Each number is 128 + 32 x the weight over its row's rms, rounded and kept within 0 to 255. Layers, rows and columns count from 0. The size above them is the row's rms in percent of the matrix's.

# layer 4 MLP down (transposed), 3072x768, rms 0.0738, rows 2784-2801, columns 576-767
size [ 78  45  96 120  19  12  94 141 120 138  26 162 150  68 117 120 142 114]
[[123 124 126  99 104 118 118 158 184 101 224 153 120 143 158 153 153  96  99 121 101 178 149 174 144 180 173 128 138 136 117 129 138  79 103 157 141 146 100 149  99 184 108 162 114 145 119 106 149 134 184 107 175 128  57 176 191 137 121  88 110  45 120 113  50  80 157 139 171 136 135 129 120 181 101 111  96  69 127  91 142 150 150 168 108 106 183 121 199 148 153 115 179  91 167 134 163 129 165  54 124 149 150 133 137 146 134 133 136 165 135  83 131 114 138 125 107 131 123  87 110  77 167 155 122  99 100 161 137 121 120 122 120 128 145  67 122 146 186  90 195 154 129 150 130 129 135 144 156  66 159 115 157  79  88 137 150  49 103 162 135 122 138 184 164  90 146 147 175  91 141 148 138 150 134  39  92 120 104  84 149 172 125  88 100  55  84  77 101 158 110 145]
 [ 91 128 159  91 209 107  71 139 107 116 119 118 125 147 177  94 151 132 168 137 160  89  91 135 106 146 122 138 157 167 163 173 185 123 101 118 148  77  99 139  82  83 123 164  72 128  96 137 127 198 156 161 237 133 125 195 134 135 127 184 170 115 105 123 141 165 163 205  87 157 169  85  85 113 207  75 176 170 184 140 121 148 105 132 116  86 106 131 118 137 104  84 113  97 168 131 128  90 169 128 122 176  47 127 142 145 148 191 125 146 183 150 106 133  91 109 128 158 125 139 118  75 152 110 142 103 142 140 139 131  98 111  97 147  98 106 117 159 119 154 213  99  93 143 132 100 151 160 113  84 163 130  80  92 168 156 117 128 163 119  77 155 103 145  78 165 152 197 129 151 154 131 157 161 169 116 125  66 102 112 149 131 116 161 105 150 127 150 135 167 145 196]
 [ 87 108 110 162 207 118 149 150 105 151 133 191 114 132 120  67 142  95 125 136 122 165 139 118 140 120 111 147 144 154 126 148  94 107  94 123  88 101 159 134 109 128 140 116  84  64 114 106 161 130 127 162 177  63 169 106 140 146  98  86 135 118 147 178 164 138  94 125 164 139 148 144  51 169 131  85  77 129 131 133 119  99 112 122  79 130 152 113  80  42 116  97  98 198 120 180  91 142 120 109 134 103 111 139 116 101 145 164 121 144 144 127 218 133 134 130 110 119 104 132 137 149 171 162 134 151  90  91 120 160 186 159 126 161  64 133 161 141 103 117 108 127  62 107 116 139 123 145 112 101 108 184  80 151 109 163 149 110 146 120 148 132 136 134 144 143 154 112 123 185 105 168 138  51  35 143 125 118 117  84 113 185 172 140 147 138 142 126  96 165 207 103]
 [182 137 162 139 144 148  51 159 158 168 175 162 159 113 119 148 116 165 194 119 105  91  79 155 116 138 103 127 124 117 122 105 190 102 118 161 109 120 153 149  85 129 136 123  91 101 155 180 144 146 168 140 114 140 120 183 194 119 146 172  88  97  91 114 137 205 118  65 118 141  55 157 105 116 133 147 143 178 128 136 129 147 130 177 114 167 117 129 179 134 207 155 125 133  81  99  82 141  95 114  95 206 121  94 110 125  87 109 115 112 120 150  98 108 120 152 119 152 181 158 163  92  20 127 160 124 155 100 111  73 142 109 100 152  66  42 144 206 109  87 126 166 157 135 120 181  79 113 121 114 147  52 130 108  79 179 161 125  97 121  91 122  59 103 141 103 145 121 141 149 136 116 154 128 161 125 111 145 136 178 130 124 116 146 136  94 135 147 207  71  82  82]
 [129 114 134 106  95 144  79 148 178  94 151 118 202 203  97 144 181  71 148 182 130 131 169 136  96 125  83 125 114 159 147  90 152 144 124 144 139 113 169  62 132 114 116 122 147 131 111 148 117 165 143  84 124 120  96  99 170 120 108 186 180  87 121  71 142  74 100 160 182 126 140 143 116  83 119 112 140 171 122  88 143 147 112  55 104 187 171 164  24 122 155 107 109 178  92 143 129 148 166 142 178 174 133  94 162 121 151  81 127 194 149 104 128 182 190  74 160 124  98  86 226 141 196 158 101 124 101 158 129 117  91 162 163 118 170 132 147  96 159 148 143 140 149 113 115  73 134 104 134 137  83 101 119 121 156 104 182 162  84 152  73 161 149 104 110 165 136 129  94 167 105 108 102 121 136 175 148 197 122 157  99 132 114 157 136 138  91 129  87 116 152 138]
 [141 178 126 102  97 136 149 136 127 147  69  88 172 141  94 146  97 136 145 144 163 153  67  84 160 119  58 155 155 111 106 150 105 167 141 148 116 133 105 120 164 145 143 135  99 157 106  57 164 183 117 143 103 152  83 162 165 139 130  66 129 126  70 113 162 185 169 114 146 159 144 129 103 153 155 119  99  76 128 138 105  96 142 100 118  72  91 163  94  86 132  90 189 143 118  92 119 176 107 110 124 156 121 155 135 140 130 128  90  84 118 116  97  88 133 156 119 121 125 169 104 121 176 101 117 133 186 107 170 178 106 127 155 142 169 118 184 138 150 134 173 167 126 168 184  73 116  77 182 112 148 143 122 125 150 127 163 101  99 153  97 124 183 128 129 142 110 134 109 171 109  98 151  79 194 181  67  97 141 140 202 154 131 179 126 110 107 100  78 134 137  61]
 [162 126 112 127 178 109 102 132 163 131 115 128  78 117 111 150 155 140 143 154 124  81 122  95  84  67 160 127 147 217  85 113 120  79 109 163 184 174 100 154 189 174 150 119  79 135 130  96  74  96 126 164 164 116 135 121 129 104 173 163 116 143  39 109  82 124  88 164 125  96  84 146  82 129 164 118  94 153 120 176 159 146 178 183 156 128 196  63 109 103 150 146 169 199 144 202 135 165 101 121  71 134 106 152 142 119 105 104 154 140 174 106 135 112 154 113  59 133 158 139 105 116 164 167 114  90 129 110  81 114 101 155 127 172  85 109 147 148 143 133 128 112  73 155 151 152 220 137 171 130  89 159 113 125  93 168 141 175 120 159 161 132 156 146 186 124  79 117 133 160 133 202 138 119 138 138  92 128 108 168 103 127 127  94 141 118  81 146  71  93 114 125]
 [103 106 107 142  65 141 140 139 117 111 113  90  99 250 148 130 147 135 161 161 161 166 162 160  65  93 155 166 132 105  73 100  69 103 185 116 113 141 181 125 116 146 148 121 158 116 148  92 104 111 119 152 114 116 122 104 128 177 103 185 150 138 173  60 134 132 141  52 167  94 120 121 155 159  89 166 134 110 102 132 132 134 103 151 123 139  65 104 159 109 106  90 110 177  98 143 142  90 150 126  96  75  87  98  69 122 161  67 131  93 179 109 131 152 125 144 128  91  78 103 100  43 149 143 119 111 151 137 132 108 104 158 170 158 102  80 105 177 110 131 158 122 106 136 192 152 134 125  95 186  92 108 145 151 166  62 150 154  88 135 137 147  96 109 233 117 123  75 144  99 127 101 120 143  94  99 128 143  88 179 156  61 120 151 146 144  99 121 119 106 183 139]
 [106 140 126 156 172  94 102 116 139 131  94 128 106 157 162 155 140  72 131  22 143 105 169 123 140 115  85 151 109 124 104  79 171 114 148 193 160 142  88 134 132 134 179 101 158 108  82 157 155  95  86 141 161 136  56 143 167 196 167 110 102 164 148 202  75 131 106  65 156 135  93 110 121  85 114 111 117 196 112 151 180  96 132 140  99 133 125 119  65 124 135 152 133 146 187 147 189 119 138 136  81  90 116 101 121  92 100 146  54 174 110 141  54 104 140 141 131 184 128  82 112 168  81 115  80 104 123  98 129  91 173  86 100 134 172 164 166 156 137  67 105 121 138 100 133 120 112 112 112  93 125 152  93  70 109 110  63 103 113 148 189 161 145 140 102 142 157 121 126  95 144 159 132 116 107 130  75 149 134 147 112 164  83 113 103 141 128  92 105 120  96 106]
 [121 178  94  70  83 160 170 198 131 206 153 129 138 151 107 181 103 135  95 159 137  70 156  64 139  74  83  73 117  94 133 210 111  98 172 105 138 111  70 148 149 166  76 150  97 171 116 126 122 111 100 162 182 123 118 164  83 117  90  92  95 147  91 113 137 119 195 112  93  90 104 100 118 113 117 172 184 127 102 126 153 174 131 134 148 118  91  88 150 116 114 120 158 151 126 224  97 157 110 189 124 131 160 111 148 178 167 124  73 176 129 146 141 144 197 133  52 110 112 130 169 105  74 136  85 136 161 138  97  83 102 157 126 149 171 111 135 131 175 160 117 158 122 166 182 117 137 184 112 105 102 189 149 105 176 147 148  72 110 140 106 147 160 125 133 127  56 107 117 182 138 107 168 174 146  75  81 140 157 153 115 118  92 120 138 130 127 134  94 158 105 104]
 [179 130 206 107  84 157  71 133  77  66 179 144 159 130  77 183 201 124 132  84 112  89  59 100  96  77 158 124 112 134 134 111 107 135 110 124 135 112 146 141 189 153  91 123 131 173  89 162  99  41 109 162 138  90  94 143  85  80 130 164 124 193  85 174  76  89 126 111 136 146 181 173 111 136 115 114 104 139 113 108 128 134 135  74 195 117 164 109  57 124  85  82 120 105 138 154 173 126 123 105 131 122 139 106 117 121 164 173 120  95 133  66  64  87  91 180 163 138 137 124 157 109 111 131 182 157  89 177 161  76  64 137 116 139 144  75 149 180 152 115 148 137 162 105 159 104 126 170 141  97 116 114 121 106  66 104  73 132 121 168  83 166 151  91 115 148 139 140 151 130 144 146 134 137 103 120 151 144 128 102 112  86 143 164 117 155  88  81  50  90  73 179]
 [114 170 105  94 152 115 134  89  87 105  95 169 173 159 135 127 106  83 160 122  99 129 124 134 170 152 104 200 176  89 142 138 101 119  24 106 167 130  94 179 174 162 145 135 144 120  67 131 137 151 133 160 129 122 121  72 103 133 110 116  93  86 152 152 101  99 167 106 159 128 133 157 120 129  83  91 195 159  44 113  97 200  78 103 138 194 138 184 181 155 137 121 156 141 145 162 160 140 139 138 120  97 152 157  73 132 161 124 176 181  79  92  94  88 136 150  99 116 119 104 130 182 111 121 184 120 172 103 155  84  95 167 184 143  82 116 137 162 147 120 148 165 123 165 106 158 156  88 103 145  82 142 151  87 132 124 134  98 153 147 194 157 129 149 158  87 116 187  78 139 146 119 114 130 213 129 130 181 187 177 101  78 150 126 124 128 166 105 129 190 102 125]
 [111 114  84 140 137 137 183 133 114 106 190  78 164 109 131 124 142 168 149 119 183  85 120 172 154  98 145 140 122  81  98  95 135 116 142 177  79 113  84 124  62 239 194 135 148 169 128 140  87 156 194 137 134 169 116 143 132 101 105 127 124 185 114 145 171 146 134  86 112 100 131  63 135 139 146 169  94 205 148 142 145 122 128 126 175 115 111 121 160 109 159 117 162 104 120 110  90 155 130  71 145  83 122 112 149  77 115 104  80  84 134 140 108 100 132  76 141 150 104 118 123 130 142 118 136 117 163 162 127 144 118  81 119 115  96 141 131 130 124 177  76 120 116 147 183  89 102 124 109 101 109 124  76 160 172 114  94 172 160 135 153 117 139 185 125 106 133 157 107 123  87 127 138 107 118 141 132 140 121 100 120 143 190 109 200  75 198 149 151 111 183  92]
 [128 129 155 152 136  98 171 117 139 145 149 135 111 142  88 140 184  90 109  45 148 148  99 103 137 142 130 121 106 101  89 179 105 105 124 100 106 150  96  87 126  83 151 113 101 147 124 128 123 166 219 153 155 171  42 114 140 137  68 115 135 113 111 115 159  56 194 124 169 162  95  49 100 117 153 104 215 115 158  89  93 122  79 129 136 124  97 133 144  78 176 126  87 150  83 134 131  46 177 129 181 177 116 140 143 161 146 127 145 119 142  99 105 135 129 119  99 227 158 204 130 154  99 123  71 153 101 120  74 168 114 115 103 190 158 123  79 158 124 135 104 146 180 119 116 135 141 146 144 121 163 167 126 103 130 136  76 159 110 161  95  54 160 165 115 160 117 159 178 123 173  61 123 146 174  93 117 174 101  89  95 113 132 131 127 127 139 165 138 198  95 175]
 [119 162 103 134 164  96 162 175 122 140 150 144 135  94 174 153 129 125 132 115 164 115 145 103 140 120  73 175 109  96  73 137 133 110 117  82 116 169 139  69 150 101 124 125  84 119 107 167  69 100 118 153 136 173 130 122 121 106 114  76  76  99 118 133 131  97 120 148 116 133 126 156 160 135 176 171  97 130  88 123  91  77  93 153 102 127 136 147 138 161 152 126 162  90  92 123 158 164 125 112 133  60 119 121 185 153 196 183 154 204  85  65 113 162  70 123 153 107 127 177 101  91  97 169 115 142 170 135 155 164 147 130 102 129  85 123 140  97 149  99 158 155 153 171 116 149 184 122 169  95 102 122  99 154 113 139 141 136 203 127  77  96 128 167 115  97 148 156 128 133  83  81  66 128 142  92 144  98 139 123 184 148 108 120 128  96 162  89 151 178 142 119]
 [133 127 123 116  42 145 125 135  85 173 140 177 105  95  78 181  84 152 147 140 141 156  87  83 195 136 131  90 164 146  98  77 125 142  71 156 157 133  65 126  83 125 168 104 133 163 135 162 137 168  84 148 131 180 111 181 128 131  91 131 157 153  94 128 115 114  88 182 104 169 129 145 125 132 120 125 105 113 126 138 130 114 141 160 110 108  92 117 166  93 181 131 133 211 139 110  94 121 181 153 109 165 171 131 118 124  95 176 137 127 118 123  96 172  87 114 158 215 151 171 146 130 117 110 154 131 143 156 126 171 134 121 159 106 133 119 137  98 138 113 151 119  82 110 117 163  96 106  83 115 110 190 128 109  93 116 142 132 155 149 144 125 100 114 154  94 138 125 102 151 169 147 127 120  88 117 150 105 135  97 165  92 171 106 184  78 157 160 220  84 141  71]
 [116  98 129 128 181 118 145 133  82 158 118 181 110  84 162 191  86 126  99  77 114  95 152  74  98 111 147  84 172 123 124 128 120 124 129 155  69 101 117 128 159  93 118 118 134  76 128 140 197 122 167 102 138 117 107 105 150 160 104 151 160 132 124 129 176 170 159 138 154 110 120 142 130 165 168 163 169 118 170  82 153  73 185 106  75  86 178 100  77 171 116 114 163 132 107 130 139 149  94 111 145 155 140 139 152 132  86 168 137 181 149 126 118 129  84 170 182  89 125 137  68 163 130 111 157 145 120 131 142 147 156 163  84 114  93 108 136 121  89  69 198 189 140 152 117  72 100 161 103 155 105 214 175 161  93 130 155 146 168 118  79 111 112 125 140 125 124  58 130 124 109 207 131 139 123 149 163 125 137  99 128 158 186 122 123 128 141 114 128 138 130 141]
 [162 104  72 137  83 140 156  92 131 156  88 122  96 130 145 117 142  97  79  43 125 116 139 162 121 135  50 165  90 100  92 113  38 132  95 131 119  93  89 181 111 177 159 105 138 129 124  82  64 119 106 106 127  77 139 149 115 129 166 134 131  83 121 156 150 134 109 122  48 141 121 112 119 137 164 126 134 120 151 173 137 149 156 109  58 133 163 107 116  67 146 126  73 143 134 133 152 168 118 163  93 149 155 129 145 193  93 153  96  84  74 108  82 108 110 123 115 146 147 165 103 115 114 127 113 138 114  86 106 153  92 153 162 142 124  69 170 129  91 159 143 125 167 131 142 164 127 164 153 155 127 110 136 140 170  86 143 101 162 163 123 117  93 152 127  90 143 118 126 160 157  66  81 175 187  89 165 112 156 142 149 128 141 127 183 127 168 172  80 110 111 151]]
# layer 4 MLP up, 3072x768, rms 0.149, rows 2785-2802, columns 576-767
size [ 51 100 106  21  15  90 148 118 129  30 170 134  67 116 114 143 104 113]
[[140 150 180 136 155 173 187 122 147  76 139 159 129  99  84  98 123 144 104 123 136 181 141 154 149 130 123 195 120 151 128 139 151  90  69 159 131 189  90  98 109 149 177  82 138 171 117 152 107 139 167 137 146 132 149 105 146 126 101 107  64 134 136 171  45 168 174 149 178  67 135 132 165 123 168 136 116 110 121  75  93 152 139 147 177 122 122 144 139 130  85 124 100  98 122 132 132 123 138 104  64 141 150 166 155 116 149 123 143 143 133 147 174 135 173 104 107 133 127  98  39 169 164 115 193 167 126  68 112  95  88 118 101 118 110 108 108 125 201  69  88  83 141  76 125 181  85 136 124 123  95 173 123  99 139 114  99 159 159 127 153 107 127 124 169  92  97 153 152 122 110 125  97  93 204 144 131 192 170 122 154 153 115 129 143 171 117  93 148 120 107  55]
 [139 167 129 125  96  92 120 106 117 124 135 197 207 150 104  88 160  44 149 147 162 121 172 215 169  79 144 155  92 153  82 136 178 140 226 108 102 144  68 136  89 127 115  92  67 104 124 125 124 135 139 166 162 128 101 123 146 106 156 114 138 130 184 116 108 178 112 110 110 195 137 109 143 109  38 133  82  76  83  63 113 119 177 110 104 130 182 106  96 133  90 108 127 117 162 132 150 179 111 123  83 163 123  69 145 128 146 126 143 107 122 142 126 134 178  93 112 127  99 121 117 147 160 150 114 164 111  87 107  88 111 122 118 115 134 114 120  97 139 173 153 165 117 141 134 180 152 138 104 203 179 136 150 112 142 219 144 125 143 134 121  69 162 147 125 160 113 107 137 131 169 127 112 106 127 160 127  78 113 124 130  97 114 112 194  97 141 162  92  82 149 138]
 [107 158 144 131  95 199  96 142 148 114 186 186 137 120  82 113 166 105 155 119 116  98  86 181  47 135 110  90 111 181 125 191 158 124 111 132  46 102 131 149  80 147 100 140  82 146 108 102 122 117 144 160 159  61  98 140 165  64  72 155 112 144 143  51 107 195 145 150 138 140 163 167 130  81  59 158  75 176 119 106  53  90 112 127 134  89  50  36 117 113  93 136 150 105 190  92 195 127 135 168  94 170  80 104 125 165 156  94 138 119 127 141 111 145 122 133 130 131  66 171 142 113 129 142 146 146  89 128 196 149 145 113 148 158 138  42 118 102 141 146 161 161 147 114  79 100 150 166 166 101 108 134 122 129  83 169 161 126 132 195 141  81  92 140 120 142 108 199 145 105 101 137  96 112 139 104  95 137 100 152 123 173 113 136 139 109 111  94 160 144  93 127]
 [126 113 153 131 139  99 124 146 149 147 165 118 127 101 126 192 122 167 144  92 200 139 100 153 145  95 139 144 140 142 118 110 108 113  64  88 147 146 133 160 108 173  95 196 157 113 115 172  81 104  96 145 131 108 114 159 139  76  89  69 145 134 137 157 161 153 150  82 130  90 125 155 115  88 124 147 142  56 125 129 117 156  87 145 145 126  73 146 145 134 145 115 126 170 119  90 113 125  87  77 123 158 141 151  94 140 121 167 197 104 130 103 101 131  99 121 102 141 143 147 147 131 155  84  90 111 127 157 129 176 113 152 137 145 213 162 145 158  63 141 154  80 112 124 103 205  94 157 139  77  77 222 132  80  61 140 168 133 183 140 137 120  96 100 120 117  90 154 124 125 156 162  96 163 135 159 161 111 188 123 110 102 121  61 126 212 112 169 138  98 111 131]
 [126 133 119 152 134  95 128 159 145 138 112 127  96  79  78 135 113 169  99 154 101 145 155 111 146 108 136 140 140 137 128 103 183 133 181 144 120 133 147 130  90 135 178 165 146 128 151  92 121 168 113  79 123 124 140  70 208 109  91  82 178 143 191 148 122  92 116 138 180  90 100  95  95 123 128 198 119 159 123 106 148 158 169 164 139 201 188 101 144 130 142 128 158  96  70 164 104  65 138 118 106 157 106 128 155  32 129 156 123 136 113 113  91 164  72 124  72 120 146 180 126 159 118  94 112 159 160 127 115 147 123 148  98 132 107  94 133 221 109 145  66 103  87 100 120 156 140 144 170 158 168 100 148 186 160 150 181  89 116  67 168 111 125  92 109  93  79  74 154  72  98 147 104 177 158 143 191 203 152 150 163  84 135 130 152 126  97 168 127 151 184 127]
 [ 86 174 130 167 146 139 178 133 213 165  88 117 110 133 111  72 160 143 140 169  62 115 104  81 124 170 167 136 131 161 118 133 203  74 117  92 163 105 156 108 156  78 124 125  95 117 113 132 154  87 130 102 180 184 112 120 153 121 139 117 114 211 144 111 104  78 141 143 136 125 106 116 102 135 132  84 121  97 100 117  74 138 121 109 153 137 178 200 118 114 148 122 104 113 163 167 143 106 143 102  93 135 107 121 145 168 175 168 112 135  69 136  87 115 201 170 106 119 155 203 105 144 156 112 132 123  93 104 121  84 144 162 159 150 134  91 130 100  95 105 131 137 132  85  75  46 168 107 165 196 175 105 122 147 115 105 178 113 142 135  95 161  71  74  91 145 129  95 131 104  95 122 136 119 120 108 102 101 178 159 126 128 134  90  99 187 109  99 143 133 171 142]
 [101 144 130 113 102 116 102 156 145  86 161 115  61 144  98  87 137 121 154 116 165 112 108 127 209 116 122 109 147 122 145 152 154 114 121  68 104 115 166 118 119 128 130 145 153 191 143 124 152 122 124 132 103  76 130 139  60 132 105 154  70 162 139 117 149 143 148 100 123  80 177 145 170  93 112 135 150 125  79  88 122 165 102 108 149 123 144  90 109 129 130 121 132  78  98 133 169 100 101 168 110 129 113  76  81 149  91 138 157  96 113 150  89 106 117 143  73  56  52 158 133 137  96 105 142 142 143 168 119 143 114 166 136 138  98 163  97 154  95  63 150 153 110 182 101 127 140  62  93 143 125 110 156 161 112 166 162 133 104 151 136 103 143 131  89 150  84  64  92 146  98 105 212 153 135  86  61  62 145  78 164  89 168 165 146 166 110 154 131 129 153 135]
 [123  48 107 136 135 133 139 140 171 150 151 130 139 146 118 175 111  97  88  44 142 160  69 100 123 117 114 153 100 114  77 156 162 129 130  81 101 145 147  83 163 191 203 175  75 148 128 180 154  39 119 113 108 100  80 122 158 140 154  94  61  98 136 160 141 111 122 173  79  96 112 140 110 128 122 175 143 108 181 168 141  57 132  94 119  94 129  69 100 111 131  88 118 137 135  99 129 111  85 142 140 116 122 208 159 106 126  92 114 180 113 146 120  88 157 155 110 158 111 109 126 126 154 146 126 189 120 142 134 123 126  80  76 105 165 192 168 130 170 136 132 132 118 119  13 161 172 132  92 111 132 176 122 135 112 130  78 133 152  96  32 110  77 125 113  90 109 159 110 116 156 177  88 121  78 144 160 118 134 103 179 170 122 141 163 157 122 156 113 191 160 125]
 [ 94 116 148 108 160  56 136 134 109 174  96 188  89 166 136 153 110 113 145 108 118 170 160  86 187  99 124 108 110 110 122 127 135 149 137 143 126 131 109 124 138 102 103  85 152 176 121 126 139 122 129  88  77 106  96 118 190  67 144 120 119 117  90 167  77  92 114 109 152 144 137 167 141 118 170  75 133 110 115 139 201  59 190 140 155 154 131 127 146 134  99 178 123  63 122  71 161 113 138 138  86 104 148  94  86  91 139 108 136 101 120 137 142 120 142  96 183  83 194 134  72  76 170 131 180  86 108 102 114 178 142  53 169  89 140  86 126 168 120 151 131 130 121 181 117 167 123 126 104 101 173  58 149 112  71 124  93 175 193 159  98  85  83 125  99 117 118 174 199 156 160 114 118 121 161  87 136 117 135 134 140 141 104 178  92 125 118 101 165 124 141 125]
 [159 129 138 168 196  84 146  86 142 159 117 119 100 182 136 123  75  99 114  95  87 147 151 132  80 100 173 110 123 149 144  99 131 118 161 106  89  85 121 150 100 141 148 142 120 162 132 148  78 114 161 155 130 129 118 135 137 143 134  71 172 119 181  95 128  91 227 170 145 139 152 119 154 129  84 145 122 116 131 152  94 129 142  86  73  89  90 109 176 111 141 132  81 127  60 156 103 110 101  72 131 136 179 117 127 144 149  87 131 103 174 173 155 104 122  80 149  94 103 119  87 112 122 134 129 142  84 132  95 181 145  76 133 163 110 175  42 115 162 153 147 115 163 132 127 137 117 124 132 107 143 136  76 100 145 115  82 166 163 131 108 116 111  74 102 132 166 158 104 121 131 116  87 145 139 176  94 107 135 139 149 181 222  90 122 147 156  72 132 132 117  44]
 [164 118 150 103 150 142 143 122 126 155 159 148 121 101 115 154 167 154 146  80 127 173 154 141 128 103 120 127 130  92 178 110 144 148 141 188  91 120 148 138  95  84  78  96 121 141 145 128 137  84  88 110 177  99 173  99 132 136 143 143 164 143 162  77 179 136 102 176 109 200  91 153 109 188 165 123  92  81 142 138  81 177 135 104 119  63 123 134  93  73 111 134 111 164  98  94 155 156 127 123 148 131 143 101 126 117 122 123  92 141 120 114 191 145 109 169 113  99 127 145  76 119  73 158 169 126 158 123 141 165 205 138  96  80 206 122 150 114 163 144  99  78  71 185 112 141 170 155 109 176 136  90 126 128 175 125 139 103 134 132 157  91 169 145 190 146 124 142  56 111 153 153 136 184 123 138 143 119 174 107  90 173  85 161 156  87  89 182 122 138 111  81]
 [ 34 129 138 131  99 157 150 160 104 182 128 118 180 109 116 110 116 180 131 154  92 157 118 125 106 135 115 108 166  52 121 139 106 173  71 143 196 168 130 170 130 139 115  97  84 148 112  94 128 129 184  84 110 121 101  98  97 232 162 137 154 112 227 157  93 154 105 146  88 149 145  48  78 122  79  99 152 108 141  80 191 103  84 136 102 121 106 133 148 160 145 149 124 125 166 165  99 181 113  61  70 167 191  98 137  98 146 100  91 100 107 146 123 133 130 122 138 124 153 161 156 128 133 156 100 133 130 143 142 127  89 145 108 131 155 125 176  48 160 125 163 155  90 126 132 110 156 153 146  47 116 114 145  92 178 110 143 124 143 131  97 109 161  94 143 106 193 188 113 147  99 139 139 113 145 104 123 138 152 155 130 146 109 125 129 145 101 115  73 105  77 101]
 [121 149 156 115 125 144 122 153 173 144 128  56 147 152 133 115  70 195  91 189 101 126 164 116 125  93 148 120  58 153 136 132 121  92 137 155 153  99 141 169 132 149  77 103 173 163 136 186 124 170 115 101 121 131 159 103 136  97 148  89 100 152 136 103 128 160 190 144 108 144 105 122 147  76 118 165 128 183 115 137 117 145 128 104 153 132  97 133 130  98  96 154 115  96 124 164 158 167  93 136 115 129 117  96 128  96 184 129 154  65 153 155 109 102 111  94 106 111 195 120 215  92 104 120 122  75 205 105  86 124  91 134 106 188 120 115 152 116  74 136 126  83 132 173 177 121 115 158 130 167  63 137 144 151 121  86 153  89 147 128 166 140 151 119 142 113  89 196 118 104 169 167  75 177 109 132 163  91 149 189 139 100 102 149 135 130  95 107 139 134  99  76]
 [142 131 176 157 127 162 140 132  82  94 171 159 155 136  83  64 168 128  59 120 146 149 146 139 114 163 158 143  88 109 141  91 116 139 140 134 118  74 132 119 147 113 183 143 106 147 134 142 178  91 182 145 111 141 158 145 140 108 134 125  82 126 127 133 107 205 206 149 113 101  60 158 141 145 129  74 158 130 134 105  84 143  95 121 140 126 124  93 109 113 124 128 176 137 103  67 101 136 113 172 165  82 121 128 156 105 150 143 126 138 111  80 131 155 151 113 123 143 133 108 107 136 139 180 131 118 176 164  58  90 120 147  70 117 113 157 135 147 111 139 107 144 130 112 132 100 129 159 164  48 175 187 184 133 137 132 178 103 107 134 154 126 164 159 177 119 103 172 154 153  37 160 131 133 118 137 106  77 126 202 126 178 124 130 151 148 181 168  60 140 152 121]
 [134 101 113 102  55 119 102  86 149 106 137  90 196 124 150  85 107 106 167 142 131 129 110 117 121 108 140 126 107  98 113 138  90 120 170  74 141 105 134 114 121 131 140 106 132 135 147 108 142 174 171 101  56  79 120  85  72 135 119 155 168  76 151 190 110 140 112 164 122 132 107 129 108 116 161 187 118 161  99 112 119 156 100  59 114 139 105 125  71 119  64 128 137 149 109 170 137 136 101 132 102 121 170 145 165 122 112  67 120 216 138 143 128 121 158 111  99 142 117 173 101 162  90 168 115 136 152 110 168 136 134 101 172  91  98 132 174 158 152 133  52 173 154 137 158 132 191 113 184  99 186 162 131 160 140 139 168 111 114 117  85 109 159 119  49 114 146 101 127 115 149 119 158 136 154 146 167 112 126 142 126 132 160 146  83 108 153 152 112  78 157 129]
 [100 150 104  96 162 131 137 175  91 126 115 138 114  94 183 152 127 141 130 159  91 138 130 111 112 138  54  97 111 128 141 123 104 145 201  77 146  88 155 101 105  88 159  96 117  86 176 113 105 128 130 186 128 104 131 154 105 140  74 145  99 143 139 153 140 133  62  85  85 160 161 127  95 125  62 141 115 134 156 122 148 137  44  96 128 143 102  95 108 163 140 104 171 165 124 142 130 181 122 151 170 155 158 110 130 149 149 101  71  83 115 145 105 142 166 124 107 122 119 163 136  99 132 154 127 151  77 163  75 114  72  94 136 117 104 186 109 102 111 117  76 172 139 174 121 148 136 137  95 116  91 126 155 129 129  97 141 139 152  85  93 130 126  85 150 106 184 118 145 126 128 122 104 132 190 159 107 120 102 113 133  93 142 106  93 141  87 119 211  87 165 179]
 [134 133  42 109  87  93  87 160 112 137 124 161 145 109 101 147 168 158 168 108  89 105  95 171  67 127  95 130 164 142 146 122  82 170 119 176 106 160 136 103  67 140 102 131 107 135 116 147 157 171 161 171 159 117 149  75 141  95 133 149 131 128  78 129  95 147 156  99 155  81  69 125 108 100 154 160 120 121  87 133 127 148 125 137  88  93 139 135  97  89  90 114 165 124 208  94 153 144 101  96 147 114  80 168 178 119 163  83 112 143 149  68 137  98 207  92 159 118 179 119 145 133 134 141 150 117 150 152 132 149 113 167 145 140  88  44 150 127 164 144 139  84 180 107 145 167 139 142 183 131 153 123 144 115 135 163 102 160  71 145 102 145 136 164  41 157  68 162 147 116 131 129  70  95 106 108  82 151 135  80 150  99 112 138  86 153 146  98 148 129 147 158]
 [149 174 114 101 111 102  75  93 154 151 175  78 102 106 182 124 112 140 137 150 181  92 104 160 164 152  87  90 159 127 138  97 105 125 165 135  74 159 118 136 146 127 143 105 120 126  49 115 158 116 117 211 134 126 117  87 128  81 127 153 182 105  43 130 100  55 121 164 114 137  63 154 113 186 126 100 129 187 178 150 118  81 118 132 114  79 188 119 193 115 128  95  95 131  71 100 178  84 184 163 148 157 120 117 117 122 166 127 139 171 210 118 103 155 102 154 115 166 120 115 115 152 132 118  68 163 134 141  83 184 141 131 139 149  61  83 166 131 129 139 117 124  77 114  91 134  88 206 153 112  88  71 157  86 193 165 136 124 167 162 115  84 139 211 119  75 111 130  90 142 100 119 175  80 109  67 141 144  96 105 112 119 121 103 124 145 127 188 127  82 106  93]]